python train.py --num_hidden_layers=10 --hidden_size=320 --num_attention_heads=8 --num_key_value_heads=8 --head_dim=64 --intermediate_size=1280 --vocab_size=8192 --hidden_act="gelu" --norm="layernorm" --norm_place="pre" --norm_eps=1e-06 --positions="alibi" --qk_norm=false --attn_scale=0.125 --bias="all" --tie_word_embeddings=true --parallel_block=false --init="normal" --init_std_qkv=0.0245 --init_std_o=0.00434 --init_std_up=0.0245 --init_std_down=0.00274 --optimizer="muon_variant" --learning_rate=0.00868 --lr_mult_o=0.718 --beta1=0.93 --lr_head=0.00855 --max_grad_norm=1.0 --warmup_steps=200 --schedule="cos" --final_lr_fraction=0.0 --batch_tokens=[65536, 131072, 196608] --max_seq_len=256 --doc_mask=false --train_tokens=797000000 --max_steps=6286 --dataset="wikipedia_en"
Each number is 128 + 32 x the weight over the matrix's rms, rounded and kept within 0 to 255. Layers, rows and columns count from 0. Numbers have three digits each.

# layer 4 MLP down (transposed), 1280x320, rms 0.0479, rows 1223-1266, columns 0-159
172157144108154092083165149096084111079173096107119174117109124109203086148089144081102124104131051143070141117193143141152106120148143101157135089135088134146162144114113142147138082162136143068169198087085172138135120138117127132087115113154102103152165094115138156118120174100199139063136154189120129148058145156129145120072112125149156132125160130118126155173089106073103110086111130111186080168122165096146076120182166133156119081122119111150145140136135141151115119165108157
109099147121093107113146142130141161101127176123147088115128154152139130124073139148120123155136084094120103149129142118086121117157121135150085119120175142085132166155138155134072144159119154166142115107091130131138133045158121128104139093127111142173171197151116132167118145160149107095157124037146113164076150137126118146103117156136096113097166053096130107165146119193122166158134134109119172086112127128104095170144165122132132122125153127076192092141133135118080143156082161
128097101139087068125144086145102123172119152091097131148161176145139154173158132202154177156136140122126137096180135173135099108159113134106153145128130123160088154183099142167111134182106077112084077119154049067114110162118109074151145119151031150186134132114129090099136085130129139092062168120101094058129128120126122119092065158153174132119164185122118098160156078175152135140120137194112153150132142147108114096137132190194151069068168093097143181104176153100195209134148105
178220086112174091108113164094175109103098131134162105107160142102185121116073139128086135168132071151151140132149084119226155127151120127104117193100131086174137152133142114131145161161128134155200158129129113113102125126189119109063161121086132146179127094118090160061143098127169090102171114155113111157161140124139102169098143126152137148092111144177118153092094081197084079109086154113196125123107161145153147150174136128107113156115108157130018080086123123089123102221042166
104093137149124124095157173109190105160140091089112158157100065110133136179099096101079195103123190102133131130142079133092153137120115167138126153103169113117236133094168165137154087114140128141206154100126113245091147194132165138050125111171155060137106058157125108111098101152126105149130116149104043131150154077047132126177101160124055113159125123127102090150139106100146119103118120198033132070089112177134103176098184083138125075146155154179142136133124162111119058104148119
154216215146110139130112099090126160152132102141148170092132154150091080135154126150149110120127198082171183153102081112099093122193090066171112140103108123139127154093122107125135117147117088102133089139139146144146126141127137153135087117141150149121156131099129150073117075168154076145108138077136146144068113164161089112112099189117141134125084148089095068083090115094099148192162180140155175137117063115158190210134173110151149134162111088156165128091136144102113129136153120
177164130108136108117166081199162101203116175135118131192109095161094207138098142117127041167138149112103074063103085115048172149072154164113255117137101141101117149135146115107130151158084134169119072094067115110126132155126184122127096131136073142113132165164164150197105127075119189079186146175077114169102139073120175076175072176073153163113245083148163120126080097083165135071118138168081116182149106136138112110153103092233075146146128183177235125088129132070097182180126107
118151190090130155109132092130171097112155154154007104120165088126187176129145149139143095104080164080112131083081152107156148114071136045138236068178127107136106119100094140174137165171159118130097122072148076132198084096144146123055183095072124126116113157117170125117200134169097124134091134101133054162202067132118158080159089048120105168115132082081118159202143129186210151172141134104128069099097102163100102136178152123115118135083102155126142136156120081158121074154088113
119118135116129121097128117130110129119166112192056075161159120157180128169181096150095157091105128146078158148130092072030164107107045081063120144111109120065071105114110165157122131125171110058076168158121121122163129112144146091104176098123097131130147090122097121156121146135152158134163120114135178179194090088129174134124171109098133164125143117131101182126114191136142168135119206153142150100116121144126150178109185180122148114125092091103172197101151154141153139127164140
119087139126150115154090130122152124145143154127089128100142099139136128125141118118126156070137128163160124126191152146132175113068124162136125182168089130134101154165176119108156182092202136175120206180204180084136079156127175138093150172123108115123097139116092122150128125119149160079101152097118157176145107139145098081183039104143120127058092094129143106156103162072156128120145087127115053085135124101111051146115078131149156076127081236150092211140116113151142097139155090
144039132112116116122165131122155106062128115102158199132096109131040122146159084132118168135164155127110104193108073064143128136099060089106090121148149196161168148120123165111156144115162137107093126107096143151085082088159179110071106132164071146151119137172123133111181109209126113101091152110158143106131240142093095151109094105084148101104143111143116055131162066160095130133083155129123209103148124086137148131125109095125092147184152157133103112113149121093087118100160080
098158128135138164124153170152117173093139076148107132103142137107135129132164071141159049133130100171072173129106145093183143154076172108145186122122158053129086133211171149142086137164114130047145073111160133126129125128158127160171158160111106133115078095199076112126119105099111198113111118139094104083142122150138120067099123107122114171107165173093066107139069133114060107086148101099150154126129169092127153113129155141167177121129094107125091150120129125141089155077135138
143108140167127102125123127063166115124108103117196124100116230106141164071121065105150112118042148106139151207111155204063214095067134126187147111129109134113102125076145142180136118154141096150160154099110127134099120151130126116131123136137139156136132181127152121123123087126159163137180144132193093117184151173150149110111102026094091103124154096150128167139095146097127123150097192200149138134141110110051094124132127085128079075088114086144127114096136138121094107112158115
129121114117102113136161153160085104159201154127177111124116213127113155117190143103109190159073073143151103077129122122181140156169100111111146127146114076148137066089113105159161091132096102118165154148128105107101112143063123137097149126078117094090160177159150169119124107093114156152065151128095151100111147106093158103178166106116109204102102136112104116081084142109144178112156072140147153151103109116111182124122168142076114101144160050083126109133158099132122165149111132
146164177145115112137177087117214123166133102107105177151106083078098130132095084163120088131168152149110141178115112121110186084129157141143115190140141135123147158159125118102134097132122175105143102102107171157149114107134152145110074110167063166088107128147102112092113136087143113127155144097174171130194108130144120098120127141102134124157169120130152161098133095148171148137118117151133077155137100112108151098111134106146169171124143133144095120223128161172167077125137146
158144159056136158124123220167151131127113103107104164123141179129125115107131133146124145109151143131176164121072089158159159101092142115069072129132187163126085132170162145110123116143076116098160096144149089139094085073103111165095177131152100082112087146149055113192119095108091136146136133186102128151150114100125140176129124081104089117158125082142133100057082158048102131104116142163125166131173110145094093142179144176157068099168096139134125118127119095146102102120087171
136128117124097115171139100139166115076144123166153124134096102133106171095115127129107154155159111075108142125132128141139101161125146165143146138145141093085129097124089116143158102122077165171114145130121130109112098140125123108083207142154103136107112173116109149084185142102119117135095187111172162109149165067136067126124149144108171094116110150163104050162169122098111109133088156109161160111090098102179147118168121104058172132079213133114142105151056156090148114164124171
165159161082085091135086119097087102040154121131066093179181155081145120171220038177153139145190153117117180094113164129150059122137187115182134183128105136144057065174097136075154105096125123135174128075155053146127179155163228104153108148119139140118078216164172147105208120131130116101148109139134088069128132104115132091138129070114125128149141151181084181060135116103136157164105098087147135102089114132162149131123134167167117206124102167078080124107108183145070065185095091
103175104120099068071165105181178086179135165134137100175081155050075141155137173163123149134141103126122130135180151163078105055132162149191089159097075094131092126169120103091113134129144196143201130187053150156122079128168152100106093078131135139102118138135134100120139161091120175176101115126150101094131049104092106064156109061131152102157117156170178168107166195123130160136074120152151164144150093077091194136155083121142107086117084127177169137161143109064098118133162111
184135096129123119153164041067165132191101142183158094158094070150121119133116144162098084047152116166176127081158108145040122137112155142102141191140177134147161160151158096113080122121105111102188104120054070104140136135153108168165154167165159123161080130080127157146112106065165149123135167113145106132097176181169095145133141157195084147147149132135120141121105111167065142174130072081111081158143145118100090118095089139096143079118134123103118110105155134192103090178164109
121180121145137093151111165109157126136137076159126121104094155127123141084111119101138137095123081128134127118139149116117145089151168098156107112118224138157192113152144173090127144146157172160136149078096117163129115069117108090093139168095124094177094122126125155074139167119132138205116091094186121135112054097095124101097103106205190130143095168117175128197171143116095138122155128133140066127119157110127073082108117116073138163096060145139102178131117097106088064151095101
159151117168116140127130172116153106152114078116110098121095138177126161167137082114125115067087132137103143094102133108184168108131097147108094096105173114153111135161117160103174138140193133161109097156125101139101130156118166220175118123153109142137115084130089119134145117145131097127108135127064155141142138151143134120102136112117156124118201152072047077186122162154157182127080148170136131077133144104107145149128150113088148107113148126166175128141212243134137068136130135
150122133078130140138097172120167174131157142124128193168137149125073078132127080095110113093100106099136146142106119124129110148089120139092125111116128099124115139086129115135159172118134159147153164130155120127120108127155123156103134122165104153108093128115111111140174132127097117101139181126172148103097095119114121113066136178142084132134094159152129105133121116087174087139143147160155107156156093172128105162106117133130135156105116154137134047185124149096128118131104139
128115093156178143161134076088158083140135128158129166174112237176087158148107141127158123093125106078066152080125075188157100084136138107125182122118148105118142176132157082113110142171107151148159134088140101142140094150141073181177162211150127124105114158115124103119125144131145101178132152109149169104138078105129085065073125056116150093131174117136197119145094126144142144085092131202169149158082087156127106123121154116152162116149101108069140179111145119117125189101175103
107129093123128145142143078112125137172150131154143131150053135102095153195150217068126053075109102125176218149091154108154114165109102139127142155102113120134169070099131158139134163116187193117177078153161136073076115060108135133153136130148112184109132116169170138126129114032058116090121093170144114110127100130103183138112066104116150152163172126094173175210125089104162104098152142112127125114132122128183085147147174139107114097184142193058118156227146154080088090079180106
156106108173070151133117125131167075136165144130090107100146087151121169161144170151142113156172139140098105162107146115117138099121139112086147187118143082136143117131208131089141137159153128127159152098103090109140146106097164139129107133119106163127105145184077140082149130122105132180152143151148151123122104129136122111126093049081118067174133141073092091163110143166114100147176060190130067127121131106139255126110135150099128149101151119151132108131126106109115122108137108
093130107093169144147209070131114134134125116132120094074077106107138109104133093109137107173183121123157092175133111122141181113163124079091149113150153117121161132137100159124141109169189170155109197127183076109128073121119164099170101109130164113126116139136127125084102163063161143133127141109078126098140129122172117159110149120126107109166163173118153121101073153105185129109115166102113153120099146084075147078121108135188090154127098132071145102148102120133092169162151108
153135094114151117185120093133127119109110130120120218103164162157171085090073143103088162135138127090129140134137080149127164104157124149115089151184134070122117081146114159144145169085118098114110179146158143126072120137092156144136144209135124121103125124110080157092108132083115161184133144103108133138125126140186091111113128132128118167099130175158106123109149133165085127148169168179148092143163085099129107118139150131098120119130157177119083128073100113190124075093099090
132122115144133064095123097182151157145161111099120141197071128122119123165092077171156081113151158156088090123127140088150143124107099123155138096150122122108127106105127094112128113171138117160131166142160146124136112108171085122132107099184126129152145140137184128162106097146169122130127161074132131148108123081106130103120123144072131098154154143134137134091116091108155128091110177173139145124123131104128186139144107124122115135147146191155110121186147144151139128113120177
059129117133137086166138101091078104143105134127092153071202133130081088094184127105165135094170141135108105168175115133128164102144114138140134131120130098157114142084112105126124188187110174184126101085117054132135106147161090100123143135103170138151097104185132165111140101150079120134077140116065100171150098108141085124197124136127132162157124134168156136116082145121139083108171155082173128133101124113101157126129098127128204128107119184152160165129113167146076072117202127
095125116114146145141139173106134177113099170079128131143100085143163155135136128159115053127100107073073092111090117110128117113046144123145116097141164153104161159113185131127184092114170131156088159097138110108100130141154161149132175116119080099154117108108133091100169094175126140105133142096160135146126157111106108155116127096106134141158136112123106125150170138078134109176062136165082116134145151105119173124129136127131083169093117149141132160114138152102134149110102139
118148118134129140115136180072155045151144141150120104136164156156139116101105108087090197154152115147081082071116160147092119147109116107090118133122079168219113129116146142139148117120140125145096140144113102065158137183143184166110130153146123163136121106109149126084134113137193149133089146143108152132119142098134097044156112126146135170136104132134084147126087081114075092118104053167137101146086126110131060099165126131165118094142123113159095110183196166127084132167150115
128163153125128137153114140068137194139105103111123155146087074077115105157136090148159167125190133118152197067105144199149168181089071108092149126106106144132102078144091106126106130144127159121109118139096146115121102156075097139124122117153155160111113087124092088054123138141143075142095179163077143150140092128144108150105179142127100111204103105177118113157161099135159134107090217131131150091153087163087132179100155109067153085152112161175166092118099125102161106106125160
178108119120158106102184174105134124140109079147131122160126095163115122168121133172133057104107115121112098071133127101156133113155131132112119131149175182143184130160166111129178133111136141152125094188173167099156130132151153165100080091091127114161115033133159144107124118131135059111082167112154116118157171156106132154102136136138105137070139095161115121174120160151101118124159122086181149112145121109126178166162105156180157178123123147109112125086125120156093110115121160
161106104127119120098158160169130145087170088095172158131141097067151054170133112151152130105136103072122071088150107175134083189117174138082113110115148109137131110102125142088130068063098101129138128121141129126129197102119067116105064080078111178208147141137122166114192151166066168116155176150178132152087178096108133089130164182134098114190101126131091173052184096123134100119114113107106156124126085087115094142094075135141119132145141117101116103163148150144138109133169144
102187125125110163060096081143158110069141100051128105140153029073105138201104137150131094114173181094082128176139154119088166161079148126156107123155100107129118127177112122164116121161127124165137172092181093127090137136145211063163103124181108131159137100199163143153148114128131137114134177192099118186091133127129171165140138029093134135120157100110112167149106164088132102151128151141064095119138155127141137140152155139127121067205160136173163192080160141158124122172115094
106113109103118141134116141149114130111124113152130113144128169114136209107109107147153144101122135103137097150170109090145118165099175075150249141139147107089108107152119129135132098130127134161139161104065090123126084087145127074173145087152102099148061125152139063171105154109065130151104071123184141075206097112156120130160153073121141054131160097148119086144097113115147085093112100136132087146128147122139111085134095144159102125076127191154115127099091074129129123156140174
159134176121111187155109134140120078066155079099157097095188171109108143147171104092146203089068138115190217130108122081136080103187086128109151141164112084137093142127113099139137158191163099107121116142136112108132176104156113070106136171086142108152113127098164138152159112178181102120097157131083146084071145151109191106084136169146129144144139110166053114190105189195117137162166157118165213099131121122105130133116134134043129125136123145125140126072112128119200119129115116
096160104165135135087127106109148127150129131153114144102100140158158090126185044127080145126166162142182170145132186139121129174074083176178185162175107142127151148062139137165066117158091165140102088149140165144107111145082083112096125132169067131097148144058128125136107148088170173132109114149149163138132100135073113128115135121179089079112086134133103088171086080073121112153140083058120109107128114095100175163090088122112105132111145091089100178105152152106105101054117141
118084095150140185130120070148128129139126161104156129103167117133114182140106143158128056157127144164093110097153100150152164118149160133094084107090117145078082127152088093097083109099114163114131098163099131131189171127127137115152149134145096163072165175149135111133146130098126068108134098120134148158145125152139188054116133207114135171119158116120104095181173105137144059075050091139100151142105109133170143178094117118162154072062119127177136113111166112067068130071104086
116103106146213111064130107150105054145111143126089138168136097143138120128144081163114135116182138111154170152121143163123119118172137122069152148144143074096127102183144136102148120146091099140186100150091145191166118120084151054150107134142145154129144140162149058105180090189098134141086149151107078109116114125155116164166084108072162159097146157063199106114080068097153107074107069067104094109098110099110121173170173074165100150100046126102141128073100117094149146111175110
164120162188096137171131076126141122180107192094110200127161155119110128128111138143071151131133156121164101105095115138115137208135090146118073153115113143138153079165056212168110095175121103155173125123102113147137130194162197061116126088134161074146149142095060180147160114133126089160132175092081121088105054115130110164167146153166120224175118116168172124129112112104140173136114111158106179114159110117136102135158078063150172130125151046042194109113149082117101107110131171
099145140153167117163115077151189115083130083110135067106155139121091126107102132143117116136107140187152158091120112083117123168166120131125136144131132155130104200150165058130098088131146143152129166115155135127112148103152103137197196205090126145118098115125093075138092188107093173109198071125069129111114135158107142118094101084087205108124157104117166091101072124111103134074110105099177098164090125129101070145112115152188134148179161164136137082158166123137138152111126108
174106164171159105190179134117193137130077116115091097144161145114096150080183165166083116182109097137051139154152169107105103144125119153114102138115136169114170121076113174109151210133098095133140139172039087163087153065137058203119093105082123103128102065135106114128135124053107135193157100077098083136129082165104094090144137085086152174160164116179111191160140133172146151168134133113111181141127108128108165132142113158160152136160178072118161100078167181072184069153147130
# layer 4 MLP up, 1280x320, rms 0.0942, rows 1224-1267, columns 0-159
036116092114118149097138100076119137099099093149110148117085158157162097162091150047085151143051133121114116116134175107108138206105063121117105122139039136138102113093158109143166106155209218110109128164140189122109100137147169097143159096092119163178141132125090129160153068095193097145109168124106132109158070146159161154128155081146173117133146097164163130150100145113158195123173096136180148136102142126154120151139131102123168081142110112103159089124138147120159138011106132
094152142097122167161117132150085163093116102162132126176144129116156075129121090096138149131072133068082116185091075109141107124148148088134057089070140188111151167103173112096104065092159151122108071173150073132180127071117112137061119167126190176093148102106148130091075081134104176132202096130089140177096129126086121131173166145135157128147053098141104095106118152154118087112073148159196065156157150134121161191131151128130133122170182106112124138133156144120099105173128174
116107079162134085135129161193140083156121142132149144116153104182132157160120151132112143130115150083133094154150132179120123185143072135170068087159156161131133133082152072149171136153145151081085098138128092129109080141109150148181107141090148184095114105127170078141104116159172144151142149135124137142104101154121191122131072085132180194130106138123129105118152143150139106093118135145089101100126162139109144140106117137158059119097061156164152111079135075142106095152144128
118065133158128148085132174122185058173161142107144119178166102138125100163198157157110152225126157134095138151087139106070200119066068119107122123112164091159114170100113177184111120109166095101125055090096095179142103148088178089131167108168201076070074037093141111110101149150110128079062113124091152062145135080132132131179051118145134107169086133099080059110156091125123177128124062141094133105096118183146138139090172162135126104171103179211179117116109195113122145049161165
059141118112100128161118147154135133124074099097197056156154145132122137156120135152096078115156068163085159160166098119148151099113173153157125182106138141142106100140124168071088139139126118141086108056100181100150140119153130136116161137082132097125125060135119081153128116101117116132109081145099122105215168119081172083075143101176133145107176126136153108141153178152157142133139181123112135185111145120110126087120096104066130078127117119134138121140171148192133116119157148
131165068102127084093112127129245084202164166132182121123149127135125136166121138171157104136096171065144071175104106089105049181160208088132135163102178145179129155126119079076134170187134161176135122128080128199149201138149102051127124089079109187085140094139116150129077190118151177153187083141073150181193167102093133183121181075134076127153135141126088230124080137169104131132162152112085111064134147171130148112179095130090056167155141213132158067161132066114110196101159103
142119123106199160055158105110074113140131161130121124102106115143155099124163190192113152174164075144152160180160117124087154107151123132123111106141119092105120107127149152124101109067143174121114172125186157152130093134104138158099168074100170184073099109046123103105147131116141152167157122104162153092070123109137117134131123149155139087110151145168151169128147124102101108123167125071123148128116104138151136110113153121098163079118144150094117136091130100154171176093201113
137147113101145140171144142093081157139068140179115062142168183146092141123125129066091113125159115123179140167144133115143119150143091071107131144103167118110094084207185104133144025124137135149105131126136147128177084101047181093082122149137147185150167114129178118158112079184083141087129162128165169095155100053064124115117111177096112135084121176088123135153068151143117178106125172128118142110123130116086173110105122194108070125094063147115134190129184110137121105153116174
132094110122124154108157114150176132131148099117148062105144128093138095130096108110128065089159161096175149112060098115129019161192135072070169158116073158074131096154114163087131111128123103155092133173173139145072138146093156127108172054201120175120137079131134156118098130095125051056145093171086057124102131121103106126121107170088158138146189167169120192134105131178102134094129194152177133090180172137125126072128101066129168120129107051071159084121120120088131148187106204
122120072153179120109107102066183107103127032186110137171140180131095107181102197158108129113131123076168121118102128089105128152107116106075125135081125158146125114144147046225156119130181123119071136103158196079096182071103084085034210111118105210137161128163097201135174085098138122094113114179142087132090112113114151172150123119130134154077151072143150043096084109075140166139126171175103059168168158162113125097085096148183132204176128119149118055158183173099153144124091066
131059191134079191159074125071151093139196135126088174147168119122109111131105198085098207126114115117160178127078147128131192138130096111094058129157126143092115121100154144126127133109156129145114056095165116129102173114106138079124034102101147099134109142108105184152160117166132091166143157099168121144166138140157075179126199155156144119120129086053144137148143122156140117144079172089135113123131104107155126125137078117147065111097105176144104113089119091144082136182184129
144159146152082108107151120128102131176178152100096126186131082118140125113164101138094180156111078139135119166133196155076121130146092173114153124065109149175112157084100131126165110116149197082091108138090121128194130091118087097187149122098104142134128129161048094138176116060141143116161107112109097095124112137147124122128132132109152107119095175095110121126139152130067060139118139140107148183164121241099093100081127176104090167141147154145177089104155137113150124157135169
150108071099121052125074137147148158098065138186080085153093109105132124145113109142172082183139160099094126154111120161073157169147121127113112141109137105167110083166115058144093129133100131175122116134182149151154157071101152133168160055091150147130110173118164084100068096143093134148106122113124085149110102124128128126122108076127064114117117167154106138139179115123162139160168150095131169102144114145094089109127141195149126121095106121154099131202115161087098169090090167
133101080142114075108127184085112186125087161163183046132132138151160170114126154126144097155097136117142138089070219105114105182107149104073129072119158137176115061109100148131172083138129122155104090108098120103148191161132102158139141170129143112069138132120149116175153067173048153110087083185169140058132118119174148097122097049140137131087130129138102117114167162103096083076108097178191158131119171207169132123186134128107132089127095135149112157091077082104122148146143114
111122122152069102115147069123072173179125129139111126087139131174178105180122114071139118111041104112119111161092133121079171128126107178172104166120125108113116126148158084135136088131192118084097179103113170143103156132117156121151087165114083138096136130115138085115094104084111145097131104163150078118115171148104147135198133140146137143138093161128113103175138082089120110133141127158152065144111106125152165092097153132129107118170137146133114140098072097116174148100156105
137124145107135102114168140123130123110129133141130103107170121153163154130147154117112122165117149125110149141160159092148132164108110111128159157097152118112150167116122100149129114112130075077113136134126149064135131161113146101125126048142098183130150177096142031117073122088139120157158086124092123146101114120164150133162185109137075158106143144124087081113094155113167150147139090142090086142141098153089123170093129145123134157108112097160140122134148102110121118137127108
096110134094126101118117171097133112058074078202088132147137153147120078110092091089154113116045159077142131178116120161128149170133110064140132166181094164163101178047108118082138129104187158153146176157188150062117127140145146133118143123131139131105160096146135133145062107183173093114133107115154094146154164076122135073108108099163134140126120134140167115144131173167145103108119101188125130136122135136174162089186111083091135138132088067121104083115109148082094152099170150
132084096153116081150186098169073124159104141084145094158101088125095093147085180135106165155111187112125133151078076172111131149131182107180145119131116150115164159097120124154125160136117097117125143129150152134043134135126087112179115101116165150140145146191105156162124178080134116103164145087106117096134181094118070139126119135123114102126164118124135133085133089166127126159148155142138108142144159157131105129085156149106123145138091115136158106162108126110135150137159124
123147096107152132123106135129082082117156179141075068117127131149125124150084107118144122139069070164114103099116190180168095107094093162130167134133096140141096121136096109130202158108123123112032173143160165078129152087169166126113159160115149149156071066057119136137141156145136058123118134115117035039119126121122097151131110182137137150158129131182186190149092078132168133112075123117074157155113157153127119157115099140161128150164100105127067178104128144095135131125124173
096133107100091079116114126148141157165149143125166192127194163126056140148155128083149068081156105146138116101130139176158163155128204137154109110125115085116122225122146130126154169124096147187133122083167160111129159142110153102107108140120088173143126138124143097139051181126108158125125156083080083129155138149125139143152087167122106161104081112100133094097126069098133128171094175105121077118153142163108165148041104112172095142132168133120123105132162100124091160124116110
078096143092120101157131156136201084130181115089152134118152114124115069155129146153161115107139144132121140126100143157140114146149138118108156125116154158141139070135114094206134109089115148064145183145117140146147128083134118089109120069137148159108125165157136140063096138111111158156095097144163132114186150159122144151184109114108170110081103142113183171109136137155132113095055115120142092132189083156136131093086143174109073143082092102154092193173128121148128151087172114
108165081130147180134085129070101124116095176169110147108113109155111190129113153060097086134121109132128117093170125144126080111103156097094121112129115146082195124173141123119150135125159187129141105111084129120161104189089134135143152129145114156121089149171136126095120168136120168173133054148102153156113119153117085153188129123136166159142143133078167122101122108192116145140123131085119119093082146135113112094140101084117126112100089080146092112201128171157157110114120107
149116133121138126108120125128088138098113104179156155148125125148119146137142166183127103132108087092104146149148174142113127090165058101096096152090145115085172150159107092155218092160143180117126114167078201116136114085114110120108177159151122128138117108109140154125135077164068104146116128156151130121120113184135114121087145188154174131102103128135085103157160170133105104125180070118162128113119124107192116087120155079150142106084156043154143117111086126102183118129136101
172112099157134106130148088129136148095161128094171141179078113146089143108150214148125132128123127082118162107190079135126174180214145101117075099095183130157157143151195151116141133120115167098096174111104148154149134124122093096164106117111132114142062138104084152116125162072100151192186089099111068171172124134122144106159077120063163102118107114115127116094111120112089155134135138110155119126118112106147113079125088157158154141095078132134099121093119086134164118151159111
101168139151170106172098044130060086123157125123193129122132153144078081055149140166135045131106151147147160097118119134100140144137073110169146105138115090087150062118116027213122139082105171101135104135167128132144118108143105119126122155163129116122151121082130131135135142160130123123139126143127149141082063136147137120112117161103066113137158118170127101143089118134156141160128088140145153138177108129128138149130130152122146138149159110178107159174162115204134124134146158
132088170134163161108141173142122118174160104066154133156130113156123130150074121144193139145100130103127130163102120111161123145086124140149083145119099132191090089124181093151098111186147081137105100133107128129173173110120128123127109146156101111108106098116108164147133089168113097129159137126133095147086160108115123095090104137193150118103068129116102136152126147192099057133126100155149108125106092134184144163115155162123193099156160144170166105159120140117165133052054174
121138053142101118134128162197115092186103116218131133162129143131128046127073164162165164124104078081163097187107213136114141138124149116142111190166098072169106096113184149136076112082146099165089146130100119190165162165143172099170108183081163153129110131168198197133096126144081122159184121118127102130109090138211166061107154122123099077170118141177140084167065131168077222078160108140154149113147159100076139135173091127129154122151126141099190075134087164131114146166099120
174086164151117089162093121101156157055046124136151137084095144126134127138158169151087108155120133125116122157117122156114100108179125167121138109111172121102152129116182113113106142113141128051121119136124131117131174138089126177103166087124163142143110113052117097131100104138153201144131082144134122166141135110186153079139134146148139153141134126195087074192135084191130142102064069130118114108140124134114162106151139141152126187109090145135131137139155179127092119117168089
132134052116067053145115153124114138106166124162179158116084132113177157190078107159164125140127114125073104126159089166143104161147119145134074176107140138110118102120127130167147124117109136108143182144122164165103145090162084121115102151166168108141179127117115102128160060101150107109168101092177066073121107198134140096071096097098119109183142143105102132136115165187123122124132122084185130104111094166148113128129103105140100142088084118104121111121087136093121117128131124
064151141139125082138167101144153146123115133141182104076149167111140109122174105093060109140136136107154108145166055130162137108209125139128097143110138169171166077147069082141111115152131187112149186192130130143125110141128121119129053152137185164132123139147152143114166180136111162190104152162142118129046144144143069112114104115104149119098133153150157143051090134116105119141145125094113089113109195171113103132121143143119083087173116157078147090144130151203136121112120094
089106072093164107110082151151134113167122142135163173181111094115166033171150159162137131130083135132188113158183105074094136128128120135171198140109114132057094106142140086065116191116114126036170157157143200146133192097110086119162112086166096162169088107168121096131100169104068070179116131061144103100149131129120145183079173137120148134146105155152130179129171134096140134130157143137130173120172150190185165129121115166147121079150133181162139139105081105127162126093130093
067119133156155125145136081134163074167115137090129105148134111127136123191129125136101145176176123186105108149078093189141144127128085090147162198086181161156141165100133111118108069159162144114110140134115104137091160197109093145113139099141098117134152151092102133106119101084156109085144119102120121140163138140174113142152156164165125111130093098104062069109121137141049130159135093108126145180134161142099125076140095110085156115102076130124185124120144176111169122186214152
140106134118151123070128099140164110093137070113042116147152076121149100139128177133132092163171148123139115115050129170111115078105142094140135090149174098124103129099135127097085140141136144189110084113115138134113101054090114123090132108052123090113138141135122127079115172184111151129147164155119107080185055125062144138086119115075131117137140125119160112124117172142100149123120093116110068072134134185118141108229168156090145060111138155109153101108104152065122159084113100
115117118171171171162172104149113144173100129119128149099146116094105151166168099161137156126090158143089102129125125131095076148130157117084117105128166168095133190160107120119109120124137153189145144098106132149129163139121162129153201123121074147110090069155117068118100117106151089121193134144112169115123121164126142117103173150182175141140091207107162143141067075097097098097130189135113176087101140103161158143102101076182074144145140144089173100102085086096119118127128186
107149102105141116123111103200114142215121063091110068176146173193100123088096143062115117122162085118120184105118156143132088122118116098137100146073143145169166167105141101144106119150065122152146132159120188168139082160087112135128107122108068128185151127119090120163143138183043116089219109159132154176165146101134104177108144166108117139090113101138161101109069150149114142139148146171074120141157105059160172146103126135094098125076138153095149130116160143162179129129142061
088085109156121148192117175136155158147116117107092131130057165137076091148097134156145115163119167145109126159093120128161123132091199122153075184099116147069126099113149138157138102124140155167197107099122096129071080163155052116048102156077084129127095108100161101117138132139183154105100105150123091150112111166146094089117120141162189058111096168134145115059071132148137151144115098108116191091185121142078138087157174093114115184177136108131108087128095121184080127148118080
158170162093118055137164103131134140141121125121081143127136136090120096069135070108144134130097118164099150150128124114080119200136146181189122119078074106103152173087128109177128105133095103121180123134154118088114113129069164071074162131152159166097126095075147122088114082165065141104086180069160129094175143130172097142141141160209098145126142122116103077130152114162122097142141166109136089120095155109124141113138093146091070138111161173086133105134080123158123138119103074
105135183185124158099105113099124153147105054149099114123177151155107167125155117139136078152115147128108107076200162118127085202155077143173111139039148146129131103156166117149178092191119137112062142136221108100145125085075150122113183082119156168044153144090149066115071063099166183125080127204104109119140151167100150134141156200149106145115153066165118146133105177181169105117105184109144109126083110123189146132076117132099029115079195080108152165118147186106108147092139135
111116147111086067166126130099091087136165098170069121170189129109159133150119146104127215106158088107161147156116155109141103168147092136129130174124146110136112084199150147140140091105148135203154161171120119136080142155099160151131103084141090108136163118147056143087119117135147148162141094111108103163101124095124100196107103119119117139114163154122119182117142112087113142206123131123157142140143104123105096136150150162154135171142131049089124076055078136137105153164180134
126116122145135142150132095118141134175074038156159099106115101104113092102101123137172128093119183112156099104138073124115089100143120126118095108139103146156141102087151116066118161122123141106106076172147110159099109126086115154097119109146127146112179106189109129121066063105161122070152088087113231172076140114126164182187123088145105081110085080142183173160128143195131173132129171134113152130124125156150166110172097131131185117188153146119090129169094181136113153119087131
068104182115186140170141142103162105111118123142112109128132071136142075134115094135077078090162080115213093148143108165166088152144186112119094093157092136086088109119080134097105098146178170094097079109171113166178203129070142141192110154130160135107168124089098130128161077116103079087131140109091133175135124116143129088206089139134124138205122107143113151127131132166152142142134147108120134160170122082102125168125108118148144158079123162134122162121171109159155148101141151
102167119101126136076069171100126030119148128122115092118147091102149107135112080108132173127180145093166113141181126126128135113190124095115208179145139109157105212085129125157149107179109063052081107170195127094169116108136133138123130122131109065105112078084133194141127120191139123171049088083114112091208109113188131065167107108124162117132102172156084155107101107178126183120140136143159139194061073099130131148121205129046150151044130137107096145162124080111159186143215099
129140125165150207171146114141118119149075160079142118141113146154114138141141162158157099193052125091113152136166117174090136172110160113088159158071170174137159175108134092087107158157147096130129100127140147141113132119095098189147108084103131128195132130136146086088125117114141088086149167083082119146089137136095150114123171081174127157133086142141143161115099141139137061155124139125120144163114105129151143080144174125151121108110168110187111050043143202160155137077083162
176116121171065166167114087100089162138140137097140144098135122151132167118125149121091076141031100124116134146111156131129079071138165123119106142142082161122116108187174128128148144157143100093177156117120108123103165159179116122140150139123112156138106099116187154078173130138083138089133156080149076115103146111116124157092083139112131235129072151098134126047108149146140158162089073169159162167126168107125110114081093154079144169101092118183083098104148124186141122130094090